From a checkpoint of a small transformer trained on Wikipedia.
Size: width 512, MLP 2048 squared ReLU, vocabulary 15278, 66.9M parameters.
Architecture: RMSNorm before each block, normalized queries and keys.
Training: 956M tokens, 7378 steps.
Each number is 500 + 25 x the weight over its row's rms, rounded and kept within 0 to 999. Layers, rows and columns count from 0. Numbers have three digits each. The size before them is the row's rms in percent of the matrix's.

# layer 10 attention key, 512x512, rms 0.0691, rows 426-468, columns 64-127
120:448468442487534515524487509481530495553511511476511488536478521526465515503512510502546504449542522515496529491504470513451469456536511541508497471491497484478506475554500491487508485485485485
108:529515529524485496479504503471487519491505487454532487496519462467483519479509520484482474547469454535553513534529507512498507498521491493508494512460487517516461508500525522484475562517491512
121:491518467468506501554466472488476505551482526492494497454454504503494516511495497474497499502514482521538505496492501465485498534513466467498461477509486507529491486516508510488466439468489447
118:536457483497536492499490530435463512482464543490489484455526524514457524514499495532461466492503553528535507528430448524524501474509513484513509507460504510471485498506500510518475466512480505
121:558493469483517530476521529476550514447516523545515486453511440435462533476492508464505490538495490551487519516501509464484506494529458454532526509465483467524498487460484528521491514516510563
070:553529455474491524475533498514530509484515500487517449494471456447510479499543476516501522517477498534478496483519541475522477492497477479508511534472490513502518530483497520501505503477485510
134:514474564479494490481459533468473497533480514475523472463509502502484478535488467542487519451519495470533541487485524465485504489483525486532475481497477518523482468506476521510482547546530492
107:483451518474531493502497490548470490460493494515524511491505447505524480478485473515504462485530475489484532489437456526476469501486491506521515515516500544478485495482492459521478492512452490
121:524503471506482486482555479505475502462501478539465486503482461510469510458521515467473492473531461492492538467519512516515472542510476484553483497477507531412474504458511470518463478545464544
124:490500511486471524509518485523524515465502460479472463553508508511480559520546488531517511526500464496474527524419550490488494508480505486494526527507491489503503512516484508497526511516498529
124:502454461512516511535474469466523507506519487517485562512504494498492525502502504499518490503498520466521496492520490528440549479477463510465491485496446466506497509513482534466527491516582478
076:520509533544479499503515513496517482480465487481525473495474463473549501480488494508487525527500507533475507505529520479483509517498492488502494455499529496583577481501484495510532531459494500
120:495482517503470518546498504538479458517442470516490476540498509494452500494488524543540499499483556509498519506476492518521516515481510510472472512522502457509488490502515499470523504495508495
130:514507503506497514498497505501539514483506421520456501514477511555471536502505492481454516492534436501505525482540539467489510515481438488551483494497498491502488517522516507519511517508517513
131:520505521470483495502510489488498504531544455430559493538514470470509520482491480505526501467470459472516495500491536465468478479508565535475492486499443532552507510513489539453500526499484480
127:562482481496473498500496503473523549506481514488474517490465504536500525443532508547514484480506541481553495504534509499531525529482491564500505487499495477512529514538487478433491541515526467
124:466486504492540463501460488488478474498518525530537518488474487509574461417509502496481517476537500455498477488556486488545508461527500520512504475546506516493487499492476506492499532500502532
138:465534484507458500502486490518465504508481480508516473493520506530513489497502503508497559480476542490503530489498521507518489453482527520497521500510504473509500494483505474508502497519506482
117:533457464486520507514488471498515517493518536510477496514474487510495508500484483482513506509527497498517502478514473491483473539508456538513503474476467523505482531471514482471472488520498495
117:476487496498532504482502514503487466521478477553475474505513513467479484494488503521509541499548472502445531510433501500501502528479444478492514480512503475452481489466472503511482513519482564
130:460505479501515518535473506436517529482556481495524477534488493465473553508486523491496523484528488540478506503506513504481504425477484471514501523494425505510489492468513517532499499524514531
134:531540525519485530492493510501506509470495500494525514492494472471474534522495511535474525497469514503473540535504522468515514505467462520492525501517456457498509490460493512496529533538495502
083:473455457483513549520515538524525524503482502482511460488504502506519492501449492537491494469497475519490511508504513512499487467549529438493487513446514522542514511525490479497468545463491533
082:473486531512546501482500466520467489468461457492505483511462477511498475514492525496487514473512496533512470494508527492495485486484552504546507517423498500492536532486515509470511512487547509
074:543527489487451486527491497478516489521499539491508497509532497447525493513483487515501466530460479438532511503487522488502526476479456495489506496508505454485496476536534476501508526518516494
074:492523488528481472444483484501477500531492469528501518555529468489528530512528530489515489520513511494428489490502453510510491546520490474482480471500527503470499520490494510530508484509533528
086:491479445464514494514497523502511483461512500448474496488460521536476532483509491497474506486501510533552472477483541488436510514490508510556495527494490492551522512524442489486469487454479535
071:518508542470483553431502498500499479458489526508492500508546483490498513476562442487512508437506472497523494526563506471516525517479507531467487500472504477512487498522519539490485532533495506
079:489521524571514486488458461489517468517488511503560507518518495511495477537539469493519483542469482479475505497522464543509517502482485503502513468477464484455528460496573446489546550540520484
080:498470435541502515536501522490502472534452495441508507498475515495477543490543524489432456472527487539499503515475523499457490475471527478548538512490487524487562516516492507491488511460561509
087:452477486551519511482530460515534450536487500514550520544502479504502517502500546495481477501521496514487472502510487538496515531497506496548512497483495518518509480491530443504497523541535508
088:509495494521507516487512565495476449533525493498491528518479509532478515485496517490450457477493531567520493511487522485513501485495508537519493546511499529515515531507447538531520484449546497
095:492470471489476499510482461491500506501476503457507495483475507478511479515488491490515513490510481477471506498525468510457491504442477458485522461484505491510536432462566481440506495527461471
082:490491535568514481504462514522517501550527504451529552503499486538489501487531540467488489545499488492468500464521471531510479493515499514529506474449474555472498481483491458502484560473527512
092:486499521515490497509537481518548508463485485483478485433519512508543496515465472493520551525514480509483476513505502518486461487517471495503511467520501516545534500505492475482525482515501487
078:513481486513471501509530511515523486509485513491477525501477491501500536474496510509469488501523505554503494458444562481508463503523546461513520533525517501545449559482448515477468497456548499
093:459496517492524506481534462501492510495493480502467490449518539520507495519465483494515526511426506466475484502504486520459482532472475514487521457475511490515560486514534519473521461511470464
086:513481510507493491530521477513523520477513492456466506457509503467521519496455504492489509484510484506469504490468529500470429500508502449534504458511521539563502488484483520459502502495509505
099:497492517511499499494517486524509510496517499476444525435526535495476469491474508452501528531458525509451496494498483496477443509492468480506527457505523508539517493506520524490472487489496456
086:518517465547477478502480483511476525494501491484504492485447457478515506520523510510524556477543483512474558506494512481491494514516491449525469532506502498539478537488455475498510512470506535
095:526545471467494492495473522502481513517507502556496527471521465501502492512520523497452498527508513520516527499496525497540493478477475535499513513501494504499458499498471491487501528463499522
100:478504540501491489479491524494514522514501528507521509551485468518486513508531524505482471548516507529527474512492496486529546503517547552453517578475447491445503527489489525509518503510487509
124:480502519481500523502516476504519495513553500494482500474519512507500443527456461520518481497478539483526486514452493503491504492455439509487524441542477486487500510510576491494496529520488494
# layer 10 attention query, 512x512, rms 0.0704, rows 427-469, columns 64-127
105:484529514531508465440492524521499528494523487511522453499484496471533469499465511536466526478499498477497507510521496498495520505479452516500517500489516504502472513508518502521441513533510495
122:496536479462533505550486533528530470527478452506461543474463494502492507502506527464482497492461488496513542496474478455507476543486465472486515473509498469524519532526494491503521500461490477
116:531514517499529496484500520479513545497474493526516462461439529499526489444469507511476504484476498514470487523462493511511493445512522515478487454491471539507478478493509518534522450497521526
117:491505509516487479490501535496492512505513496524488482490469465486503487479476550511491503507493536509457532494506510506506486523516466516503532491475487499532521507500511529519512507502510498
070:507456457507508511500492502502505516521491523515520522505499503508492474471521501491473539529501475532471471494516478516464498491519462535470515511455496520470487515522496513486497532493524481
135:474510520457535458503485543467491492515498507510503476501461509480504472486528521513518487459474503505488501534540486471462506507488485515494484488513484529533474519490496503516519492538517537
103:485466496538504512491470473497480460487466494480482520518528493491495505484487485511501502496515472519514532506469485501472544505489487505547501512480509482497479496531507523478532520547512503
118:492469482490565505464527472514484449423476495490489467548486501508468481477512434493486494532510493477520525480472492539528518506518470533526481528477502490450462483491490494521535523515526485
120:493498491509476500516521543551457499448499491491461480469493476543491517474517470515510528552527523489497470515458543534471511504498513524475514482509518496512481491561496513505458490511532496
120:479505483489464470533479545504511505506497480512487539460500497519513523508474495465515463472466518487514514506500461509485465474538505494491507509516516494496505517469495512479483493479489518
072:520448519508446533529509514510480525538508544497517498503452467501525512482485505487472510515496520507490530488503489510478483530501550496468539546455535530498558511497476503489495475509481478
116:488578506475444503527528495506439441463510507480472514522472508505486540514498524527516480474535559479524510477469502524534497443497574460492538525494509505516512487479462494496490453522492503
121:482486475493518462528492496530494496480479451507492504485467486547520473467516456524475475472485496507498516509503480485514512503466475518517467511495568519495496533481493498534481490504471510
127:472539460481516437506494519481484498494548495468525516510536512488538508500520505490522504478496472493453458497479506510444527477521447511487491488511484505513482511540488469496468505499496488
128:532508483499471470507514510492496533516482514477526481470509484532538497444487499517527504487469534493479472525536479515497506498499488559501506523518488492496521478499508470494476555527499477
123:517460508483534477549466433498489499505497477480496510471460492513518490543512488501468481522505501518509460509543475473506512510531471496475515522521462487503473491475509499474520511521506506
134:471484488502427493474513452518524514501479480475493541475486502501501540524523517491480549539531467516534485482494494497496477519466506482473511500495498503508480483522493466489535464486500540
113:469449455514525493490495482530515496521489486436482451510472508496504503501481538481496507536505503499495513505492475501496524558514445522558505503505446450503526475519506502468511544495516473
118:472500491474554517501481571497444537470501481490469503521445532504479481494546530508518516512490538487524522500489515509499484528525509473467520502499486506515473510500485514506464498499514527
125:477474483437553522542516509500483490496519473533480506473527480488486514480487499480462507494499551526488493491518494497483471503495489518454531501511520509528495524470504515508512497475500530
131:502507520470450542510516500493481547501495527508487489511475506485513514489486504531477468455527518515519526517465524463505555500487523503494496478493530521526540513487468513522500537547449516
069:538467513469517515487509472476475507497493486489472492513449504549522515472521486527518511493501469506479490496481463512496458487483507548509500483483513489483465494466498526483518451496483537
065:547543486502528488509518510524472541478462514469487540485515479492507482506521480490523537541463489505508516540552519465489521509461507525487477480481523518500485490516512513500498505507507504
072:490495524491518478460511468505468488501437506486505496501481478482513528417487493507486498557531494498495515478562473507485493487552506543524470476464496511500521525494508493488433493490519511
073:499517492489527484529499481509514511507502527501523519492528508473507514475478514482502506510473545519541578517514493489498483507538570470512490483481474468512494469547479527520491575486530487
077:472517514512469524499475506519503487537539487523511505510529475469496480496486523464473497493473511490517515550504514540492539546490466477479497550437507465488469549505491501508520544508489485
081:480513487467512466526489534459516507508496498509466518486508505495504494529488476528468466516456467512503515446451482496508479495493476528438546481529495542494507532490501484477494485510478529
084:517487529490511485481520533489499513484503474429470508482466472443522530474494492499481503543528472517484469453496485524483500479517497553499515483549477516500491546487464533482462493523490528
095:495502506525472529506512518507488509500520545477562480514504488537509490467508511516503534479527524517507506526522509463500517538533494477525482523508475470486472464523486498568491515482502471
084:525531512477507502515510533526474464472475465432461516461496488437515509438505482522536501534558483517462548481490469493485485484495493503499511459504480494503502566495522525489480502505503519
102:493511487526487508524520524550482486491528497496553507527515493528520466496537512524493534492526528492491504535510525489471506515530504470542500541489478497481465505497479504538496511464497459
115:509462524470471500482475499484490514491497499522445476512505507484482504516471503483494463498485481515491483443503484497542473484499461516454530490475523526499541503509497465423492460540483532
088:471523538537566481516527530472494500487494482513474471488455485453533538442507500499494479509553479516475526480542519491495502491497526491534475505513559505529511516475493517477499481535522572
112:489497511459506530476489420493503482530481502509465525509490513495497493538452513480489482487463488517492466437501489499522493457491495514489512455510520522534526478482506494482505484557499538
103:485530500510534488474514483513463497482530458516481533451513472481486505482493496513499514545526491479471498512536469505465502489522504493505467490530545461551482529484480542521520474491511529
102:547481528494479524533509505499509480499486533478545471524511531525534469516501515514521450466490522491538494487460483518540503534497481503525518494494437530438476465510530470474477504520465471
129:499472482483525513470494443507501471463509520526501503480516527501468475546426467477510494498478520529502486459526480541521466450480461529513477451499550498552471511491517481479497474537476496
099:508494541507492490495514487493511455482501518446510470538535556535540475501472541521536442482489512497504497453471500523545483496504464515554506475527496553460490482512519473469493463567475492
111:521486478496490518470494439520500476477501474513492516475498503479484471526474466491510478459481518496502528478512490512524460485525485542496472487500562507578503517468509503505500437518492522
115:506498474457473509495469490534526532450513512535461557478510504516484493526513494498459464474492547537505480490527508529511516458509509524499481481490520490536489524503508493482536502496493484
125:488521542494474478531510563509500509547502483536505470497479469456506533474542507513480545510528484507488523505499538487463499509511532519456487533514484464505498538501464496499507505443553519
111:516512475486479458501498496484557531485475548480485514520533516534481490529460547521485455449482486525512452443468494418512524497472481504520479495509505492463512470506531504546533513514463443
116:482512548476491478506492528448543512512487527481513490541522525510486491524479482531484421531469501520539495459451502510542471493463478509496480506515465556440498452511514483474490500533490533
# layer 10 attention value, 512x512, rms 0.0676, rows 384-447, columns 64-127
083:515519501508522495515496480502503489487494552479507493483476501504501481505483471530497511504506515519479526487468462456504475447496503458492491471495525491472540488498487516517514480518486518
112:518551484541467558506501503528503498466474433485501459545521462507482497510482553501500506480515526496484478533513499513487538521500470506484501487537530509483527478475496506487469515494520484
088:466477500516536458519493499503470483536477534522510541426529478500483479498480482520500513502505537499523514492516542554519558513589494519528505491527505552500464479503473495480520528484526484
079:484504498489501473502514503549485533493499490502499470509478494504464487511465461507528522517511475510504463472457440496519521513583501444551475496535509562492523516535511479534474487483467509
082:559509445454481490515533482545511444506492467556470506503478503510520525440534513501537484510478510497475526479444550510527523519517496497487512507503516485468550525481478486476510523500488521
078:485474482482518510464480513513519476515506520542519532451506515555496493525492525506484496528515488483484485536514460505503481488490474508516507455500531495561487516513498476515499478496521496
080:554517494457452454483480468517495557478521502481471482492489511486527503501575523497479476520520509514528550495468539514505502504481531468521492526487507516533486515511473500504527485490504513
083:466513495535500533484499517499479442515462510494514525515516491479516502514511487499482496460472508473491525502523510497505541485467513515485478504508507482519462491520457499493545489539546518
106:515486479547540433521498483549514523497526539465502509487498507491503475556505486493486475495490485527495502498484499459505525516496483479484493519509516484466504494501508522516498514529507586
101:513549523487482517486527512457507482483524483520521506518511510489476498474487515492471504527503516498502448477494476496526450488537470553500522489529496516521441488468523505539507497500481473
095:477506512517455455496525509478514504468516521473488513473515523478482489501466511517511495483537543477530465501524485481507449508504466515519494490499510534469500491491544509534420544538514510
093:486557533515455443490521503548515533472516493521464459484534508487492530507502464523521485479504536487488475484492500549531488504482449535521487531537471530502500521478492492549459474505483498
085:511554514473482530525521494527498510487519477478471484553485487504491544468526575483502498503496509499492490488514474494524504481489501518481496516497481516485482507489509511515469435495446484
110:525474480520543495553489483548516501532540522489496518495476523474482518550509457446514503537487474488525504481522515504522541487499501480491510498496492474501523506520520516532506481508490533
083:533498530527472472475489484523505538513510449463495482497498528491488533501538486482501527514527517493505503480522521486503448476499495532515518488507502486558504524503510476480525492463476529
081:501488492487590555487506542505530500489517516592492490470518501457480501481480468447510480527501458514524524511470528478501536506500479500496510518484521543485540497492506514532464445494475523
080:531479543461550503519494501516492595510496502475518512454429473493533484471499495504490506522533483499491486496477503502511468474462478518505500520505477509503482527478495501467457556502526474
096:477537450444517511490497474476525444481522550534507531530480467498518505513531477489487478482482488494510523490467475466520446494520496519516503491510489508491494515514491491519505488477500500
115:448483517503501479494498562489517488495484462502480484465500477498473475505494436492505510524491462506536531520561519477490508500509523530506489500505492501541525517483516506433531568459488523
083:533515520496485484523532481490499474513512483486510520508562509508465514513464506483516510478485489504486508496489448505507481471494502465516479490499486496489506514481497483542512547532504516
082:460476507489511472492506487519515494538517499530493497519514485500524512513513511504491531449502485486553508494529495431491456484559522449493496505484530440487540502523478484501509460477518481
077:557543513482417494466531511486522545457509508483499491478495486480551510510514507524523483537474486516476469491462510497520508498520502443534524516481515523534517486492489514556494529473488525
083:483516503509445502470510464501520570484529519474527522531473509445519535493512512513510513511494502486527518517460503497499541483537539443515498543506480532503449492468507484495478534504488488
101:509580481512524538545491524457468487509513527511478482475484508481516483481479482495486455516503453496507499505484519474513510502486486521489511526497496507523482519518500521511505553516527493
104:455501505513523503540479525498544487570497503539497520481491456471470482525514462475516510512498506491504515510547524540507510495492521535502514513490492550492446498496517483503487502526473479
089:514503486485471498522500487489506469529476539475491471537519476474484478505482501498474508500502519517520530518486515483480546487527554425493490525488521505530543495484482517491533527487475507
080:498537524482494485488510474491486520508501514505523512499553484481515526483555506476510506494470455494489484488534542483503497499491509459496522519502505506499482471483502506512573459504495482
103:477474489501535473486476507489524460517484529533479481519539506469523523501480478476516511519514454492513491491520521513517482545512499465503505522469530478537520547514492492508484528496494561
091:516460511500523448495485488481497560484542471494500520488495515496543498503504470520512482519492518502473505476493480565514468491495496544516508509496501509522496530496511502518481517498485492
080:506545518536448497484517522509505498474486499537479481491513487479493506505492497495497497490491505490513485511491469527501524525530501493540493500516517511495459516489515488502459437469479514
092:483435494528524490452507521522503563500520502480497484495448469500475534504532520517483504497513503470515509475548505480514524513513494530509491501498535486491527503512514474455492459501496487
076:471473493530474511503479500459522537511542505457508495531489533469519513496540495485518485503476477515541485533518504474498469524470477482493502509502500510495501482499538487499445576505460496
101:545447501499475533493507515528510479489470518459484421549509468509521490502484517502513517487522473491515505522535510469468543488494520453505502475515536497478517469493466494502459439489489498
106:529465489476539478528496486504512524495501486477523511531528533497441455511546491504501468518513496499526545494483471482500478480500513525531516472461501478543498477484526470476491506522483549
096:472489491497506479532490494520515511515477525484495524488495494484485508504519542508465481502510488521490521476479503542502513483478490472505521478482472506493532464500514476454496464497520490
108:520542491485523562494522547486483479474497505494505509539527496485493457493508470484507489518474503479512488518515507519496523504504469502474494495509502470513484513471499497496493549466508517
085:498465509521500556523535477529495521512436475482501461456520467506488503515481498498497490459513551493472507507504538493502528495507509522507496468509524527479504491515485505501502498481514526
089:510514529524529460486506556498486502495459490503513517498463527503495486501466494521500512520499534520530503509469498508472509442494515538505490477498526501511506488509503501481488540506472531
102:480484508536486482445511478510506524482492503550518485484490494506468513493461503511512519530499522482515466492494468521525496508564511556529525491503496534500484490472471509502469464468494488
081:511522531485539447474473495502495494476483500518500477487492501533510493509468493503490512520515488515490462514535495492503476509485510489510508496520516486544530482479485502506508505488504522
079:527511515537514512482522475509488529511484523512543502489499513489495469502468502525484510510523501518490447472475489490524467492555486530502496503500506541526443477499485514525450477478462527
086:532547464460515457498495512487510537459487532527477525533484488487488495468492501522492481515510496517514479488457491499550492473567454544481497526500489460513487507469525504497497542524487490
085:517526462505507509538521466500509491542507482516517507504486484501471500464533510492500498542518472490506510499499481487494585534483470515478488512488483532434549505518482496520456469541493497
086:457501487462533459507500559440494512507525473564502510479521537504502517483488486462489485520538452504535486504532503483517465544458512579489516507521484530490499515510495510523520520482484528
118:473450492531548500502489477532509517496502549510509505503489480517487494491521524472515493472494497493510491485540519506512489508494510518495511502504506507471485484503509501490489482504495499
086:537538497498460517503495510541494497512519508458470459516477502494505504518480489512496509512509490528486498489476563456485514537522497471512487496521501528536518483501482527485509506480486519
082:513524504481501535507496474531487531497504494456492546495484536506510464510570520511497478507494500479472512502434493483523494479461466512501507480490488515497497491513517510505497488515513535
105:477507517505462494501479470507488503517459493534495481505493517545497492507460487463514503501514486509492491494464506539480513492488542538530496502509501533521517482478484514517448540472471502
077:533485499474507496518520517530513516511528490486518510509509493519481508508510496483495498534464528508538498514490445519531486457519520504461525503472491506459467507493515485507507449548505465
098:511479510511538522493518475496508510513474485524452510479477459520488484497548482514511511494481505494474523486496542471514497498510461487491509499475499474493478505511528499484517482469513503
082:528535489513440492474488498503495507482472498460492473486503444498480476491535534511510498473495483503442488527510479529509486486512478516533498491508483488499463521470515495534559454533473516
105:471571509456449531494466517438469488479476510491506522552504503523539510501493491495497501483480471494493497506452485428492515510530507495505507524498496487498489489501498503509482501537522473
093:504526502530488484468503490542508497486484566537510521510486524497521471480483497514494473500489439502510505493471512520529517460515502489498484485498514526492464493494493498503465537528487530
081:457530479477501507510489517513503446468512517482493490513476494485519471511504475514503480466510507515471525494466509534489531460534488495511503511507502517490467506512478490510565499485514479
091:562496473488532544501500455518504496479495508515506567528512498524480462513457494486537471497478488508527489505488464499476533499520496481460515497496473465490495473509505503482497585474527496
074:518501469506578518499515506506513463486472499563487502502504519506474473482474478481479527480530521506508450478499507488497488490471484513488502495500530488523522519519470524497518484506516524
113:479563487464483482472482532485483520530511511537477530513515495521496504478506470507520509538487445488437537520540521523480514463464516480497519485486514519529473518512485484544492504519456488
079:524486492512495491464490513450510519476527485493523545562505486504475446483472511495504484493509488505525468505533455474514450453533508494497492495510508498491480516483556519492468537502471527
082:504474528490503480434489479515526466481541510503507506539541507505523496498514478491521499494516474495517470517494508482482434499549535520467514502499501522529505512491475506478505494534528511
085:475502479478525506538491441466497528543482496553470504516483532514500526511516519472492505499502461494478523497536490478503529482480545492503481502497528473506486507522497479515493485481456499
088:528518490490490475471502516502498516515517514446545501566471509467513517519502508540522479477518483473507499517525483497519449491535501472507521459490482512521501480483514478490474499487469503
074:568477501473478512473506503501545491486502493445526508560507509492480480531501447505505510507494481522500505483509532492489426514484501517497485498489510485550510466498523483488526533493466468
078:516525471472481494490512462514470507517506522508531475504462498488506545523510515518489508510509494501494512512504498504520523526495528493501484518488493524494508487511486495489537471556528462
116:473521493519488486509499515498453520476488490475508509493526500470497518457514543494485475461463507510526512504446516467504459534436501499486506506525515540480528529477502503499493526505536519
# layer 10 attention output (transposed), 512x512, rms 0.0669, rows 384-447, columns 64-127
096:504507483492491508532512518491473503513552535473497548461457512505518487503477459470490528471475514486494507492500505540466524455529518522487482442532446494488475487511517485456512477522525530
107:497517506494527510500483526490480464494541501479479474495506515514467526486480451469508508462499504516511492506522538495509541525485486517498513472488486492492506490536498497507540474538493507
086:483471472467530499517486553480502534503506545509482505506487465522470523440538520508461508509529473490443519482524443537542499485535486515495481519529512483473485460516460493500509463495455544
092:515473445491493492539488539516455491469519546486531510446465487526503472457488473500487509516505517503465495478517515533512503457543498552520465484478452511476449475484493490475521483489486487
105:506528553532503476472505481497508503523484462478474479544547493483500533510507525520497498551494445507491487532478512474464493533450466425474497553508506481519562511524480507535516540549506498
094:489472469475482509516530525519491543484508558525560518444473476517468461484508474484486491493494523512486519519522509543518514491553492585504494462501468507462441480503510488511525474513487491
097:529533561505475478472519484499488480519458451482462492548531517462533526523513505478510492498505491487497517522467476491513529525434514430500525572523514483537552473490511506517487495512520506
096:491465476474482518494530533536492499490516547533516496433454473479481465469502477512498458452529508482521500472501497529530506488578515547499494490481465512487454513490485468491513489504472494
104:520492436533499511513527503511504506557511526469479501467493532506513484524453488538495513495442503445501500517458494467505494494522485503459497498489511515502514526484479475503477496448505488
106:477529538486488477516495535422503480520516465529497501530496448501507509498522518516512519512474469492469509486495519482535492483486527480505526510505540512496516445509524512489504519452547484
105:509467499494524477548475505481483516554533499474523526473494510494529518463464512487518514505463538526476529521518481507504492490524511551486508504480511505471476483514520559499487501482502510
098:495495506519534488479457521460480472540511471484482504535538491474479505473516520491497506508455524497464494476484477473549475544480537490503549526476530481459502500511482506487461509490518469
095:488521554521521515490473478471464497513503484487473485538545485491513567504480537512498507490496507503509523527478527486515484495448520463521506557467514508539546473507501504489479517503505521
107:517507445522527510485519503510535554497481502508481520512485527467520488537454537521505511490478477488510472549490515463454493493548504465470482511508463531532500533490511483525481506497494483
100:490485452478456542511514519496477493483484538504532526455493512499480473512511470510492517477506504493506502460479464520529513501551487572483505476493466522489413476504501488502520475475483475
109:464543541526501502457480486504506508530514436478447476558516519490517537510496525494510498524502477506516526524494505443481499561457509416512510542495546497539573501519512538504489519498528497
088:486530550508508497496517489488479490523486436464478459526507524488546557502519519509501475527511491500481517512485444467528498551446493459497533534467521499518576519518496531525508501485495508
106:503497511516465479467495504498518505522489494473486481538498488483557482527495562505489530527482502482521472551502506466483487468456477471495497519490547495494557510466512504497444537466504534
116:552494510502469484490517475480531532445469466508479458485485529512465468531485480475513490510521504518517499545513481500502491498500463474525483554519507480507480502511511519540536485474516481
101:508483453484503488544490524518517464485496555503538527456482479514504473492484477500486495472512503531497485463512516520519509452539504590492500481473451514483439507477479458502530493512492473
089:507470511518478515490515518504555499496541524508502492423486476482472496514495502556509521488484528484522502510532488492489504494556546552516479515479494495502451499494473497533535491499502477
089:505494469463459506512499548496459513466520556535531506430472485503521482477521475516486503484503498488473494500513486544505522445561490539500489472509460519510423490483500497496515463502507521
089:491516549501479469499506496500502484519521467512496499523524553479528533483475516502520506504497487511497530536482484514510496515451502419476502531539478478506578500505522540485504495531504501
099:501525493485499469460523480527535481490524454531522543474505519533481488462516473528510501503511522516451481504495476494514492486520509493544498494493514500544485526476529513521490540545515479
101:520489514529508494507496473526506463476521515478503487528533495492478480505497513509428536510489460490459479511498490557504507497480479504517490509557521493517566488529514502476454495475490504
091:537520546497494510496503467539504457507514492489502508526518529521544510531473479494483534507504479492511483534471496516454509451467496441506496503527492477535580506488532542487501494508521512
097:482482475503495493527507533516498512479519546511514510435480495499489481534516477490490490457507498477479474456527500529511498500554492586512506462491489536477427482488475465500531480494489498
103:475502492498488508503516481461550471510498479527496486505477542519523524517473498513500507509521567496499453496513485477488506472515498489492525497490499518495456498487496508572499504471501454
091:477490488480480472511517538490494515529518493533515529480530498470473548471522525511524488506488555499500522508498463504533518547484515521484528523466480481479479502476480502525472503499493494
093:516472447484485522532472529486494475448513547524507536443477502493498448478503459493470509457513519497515526487504486494519490465535516553474509468489448529484414473523483464493528475487491514
097:532489489511488502541536499465476496511487490471518485503496552485498504532514523510511482482514510452495519499503453536492518528553483510466508555463489494538491485501508531479486482468477511
091:538493461474480513522506480554512508463503539515560513453486500538482448496493436496487498466492544498507446479498516557508488480538473564526512463521483517484451509475520509517491490486487475
101:527498458526546543512483485493508517489479566463517508491446524494488481527499468498535519447478524465513486484484530515451509510534489491518495454500481501515488515549495514549555500496480512
115:494505491488496523527504476542480533485474520520476530511508497508455461499532441486518428484482530482526506475496518522486479539466472504488476492542485474536506529473499501543493530501505474
097:482476501546502524521534473545497513524484548470527517509523519504521494473554471525465477491496496504451535469484448516486467508557471512504504472513533504542490494487460524507489538443488510
110:525501536525470493464515466542520514471465473532510472474497489552494472512498494477518471487532505521488464496477531467548488445465439513487467506502508504488489497531498454537495524534525481
087:546454538492508496534517522505463498439516524483503517474491463494520507456514486446482503460498480531490519437507501519490543512543482526521521515475481494476465500537497488494529461536456497
096:523490477461526488548483501511480521511526515477495518450445458516486503452498476496481504502535491498512532458513538540546495525514479519475503500488477457484465538556508511529497479493492486
100:475463515478512512549479512464466503537515508523452505476470484471505486455517537490543542526493494514461568527519528488512521500493544508493506515508472509468486433530492546494479494496527506
099:489480440465507523556505506487513480482508541514543512446465512531489467502504426473481508456499518505505491504497535517506520478538479563532473431517477538474430486502486487501527505505501494
093:479493491508501508514485499477482498551525455462489508549492525486549521532506562515514514526462500500493518504498507466476515511462543441526510479498501475527556476523517527480483521502526541
090:506489487492499504486548492471481504471525540553476499450481483503520472498527499554501489523473554489542507489498512494529489471522509525519452514508509515495471502464489489491510490506485480
096:496546514512551508474492495496522495499525483459466452522531482492466560517511520516502502497482459496481521524503524489479517519487496472514504524511489461534588500530500523521475517529509499
095:505533553488461474456498488470552531502432424514506459524523489515466500487543506496530509549520491497506495526523493487517470480464505504506481538514570502507528487478500507539466522482513464
118:507495478508553479488472464463489525522516480525491445481490528519423542534477514540491466452516504509481482537512508491479476494481508500500480463522527508526539527480504459490517474515510485
117:507536524520519498464507493507499493519480438479468485546522516487512542535499540517489514530505487477491509506497494442486500549465480424498509531496529479530558501514516522495473496501505529
090:485494478481485504525470492543500525510509539481524533465480507494540464478526489488501477467479525481482490456486498565520506490535491528476483479492485524517470494478527475512496496496485506
102:457541458440510498504478514463473514541500465469465523531491500519509508535533504465508511536513511495467520505512494488477514478467514482471507482490477484474482543518520505502489499457519478
089:488494520558469503461512500496530508517478470475465478557544517490493520496486541505491496526498475476528481490487517440494507540471489443482532528487499481518577516509505506501470526494495498
099:512515526501514527523507496488467495502467504506481490519466501501539513510513515563509525491528497504499517493519456517484505529516511518499530527493513520537525482551524494527531501483481505
083:496483487516470458465506486523498478500513456498470475528513511482553492515479523501508482499477513499494494497532521493489536541450494450479529514502504498509555492508498499515488528519507503
102:503500551497469468498503535480494486528547495478515496457466493531518503483503531516519519537516527502530499526538523503509475498496526528493460503463461478483506471484492494514478518543535516
095:483457464449502515494496524491503500536504505532468534514475516541570466500503501469500507533502522490437480499510494477504509441519518512465482510507462524487468495507517500479482512468537522
095:526495548532515474453495502508523518474495443507469486531539508486497539506509495517509503529492487482512498525481519474515481492464532445507464546524532477540568508484504499484499529495501521
097:495509492486513522505476509531466502479497545506510538502466487543488455487472499494494501520538490538478531495524524514464468444509503511534468452511478514494496475509518482475481528528508529
092:495529534514508482464495478474531493518496442490468479552513499504508534524499535487530505521494490492518491485484504452499502523454485454501518523507531473513549516511517512511500516488517512
120:496539495443482495496510504499496477509493500519461507490486462487509486465526517486484499501561500459516508444468506511482514498520511488511499496517497505505492496529516473522503502518513478
100:527500445496485515540489506496476488469514543519519520448481484520477442495491444503517491477482542518502499515519506528531481474531479579499483457495479513464460487488517516508484490478484470
103:499489450470486489526489519495506501478517524506532515439474504514486463491511477490497499492506508489489511494497504559516496445543513571517483457505463507482424484483508480485518457495491489
100:488492469465503521532498519532463513503543574531497534496479492512474491478520492466482478471515498495513525508511503516494516489552535527519496459516478517505423488454472480490468477533484502
093:518529523498527538474493479537517534521459515495519495559542522516504483500481470484511467513479512492482503504446484505475504485467498446496462490498505491532519502499526527514459522519489500
085:517508451489472500536526513519486507470483548528522528465478501500449472476491453494489507470511507531479510500518508522535494467521475579497480478507454507491451518506479507520514467506470489
091:500466471475510501505500506517479526479523588539511488450478488499467475473482490507474499504530483484501529521522515517503499489565540563496456473499480542499462475473479506482506481512484498
114:489486498503477441497498495505505494533528474491529483485533521502484551511471504477528451503494501482530439466475512490482483512464504550477527460455544494500484507417496505502490495524509486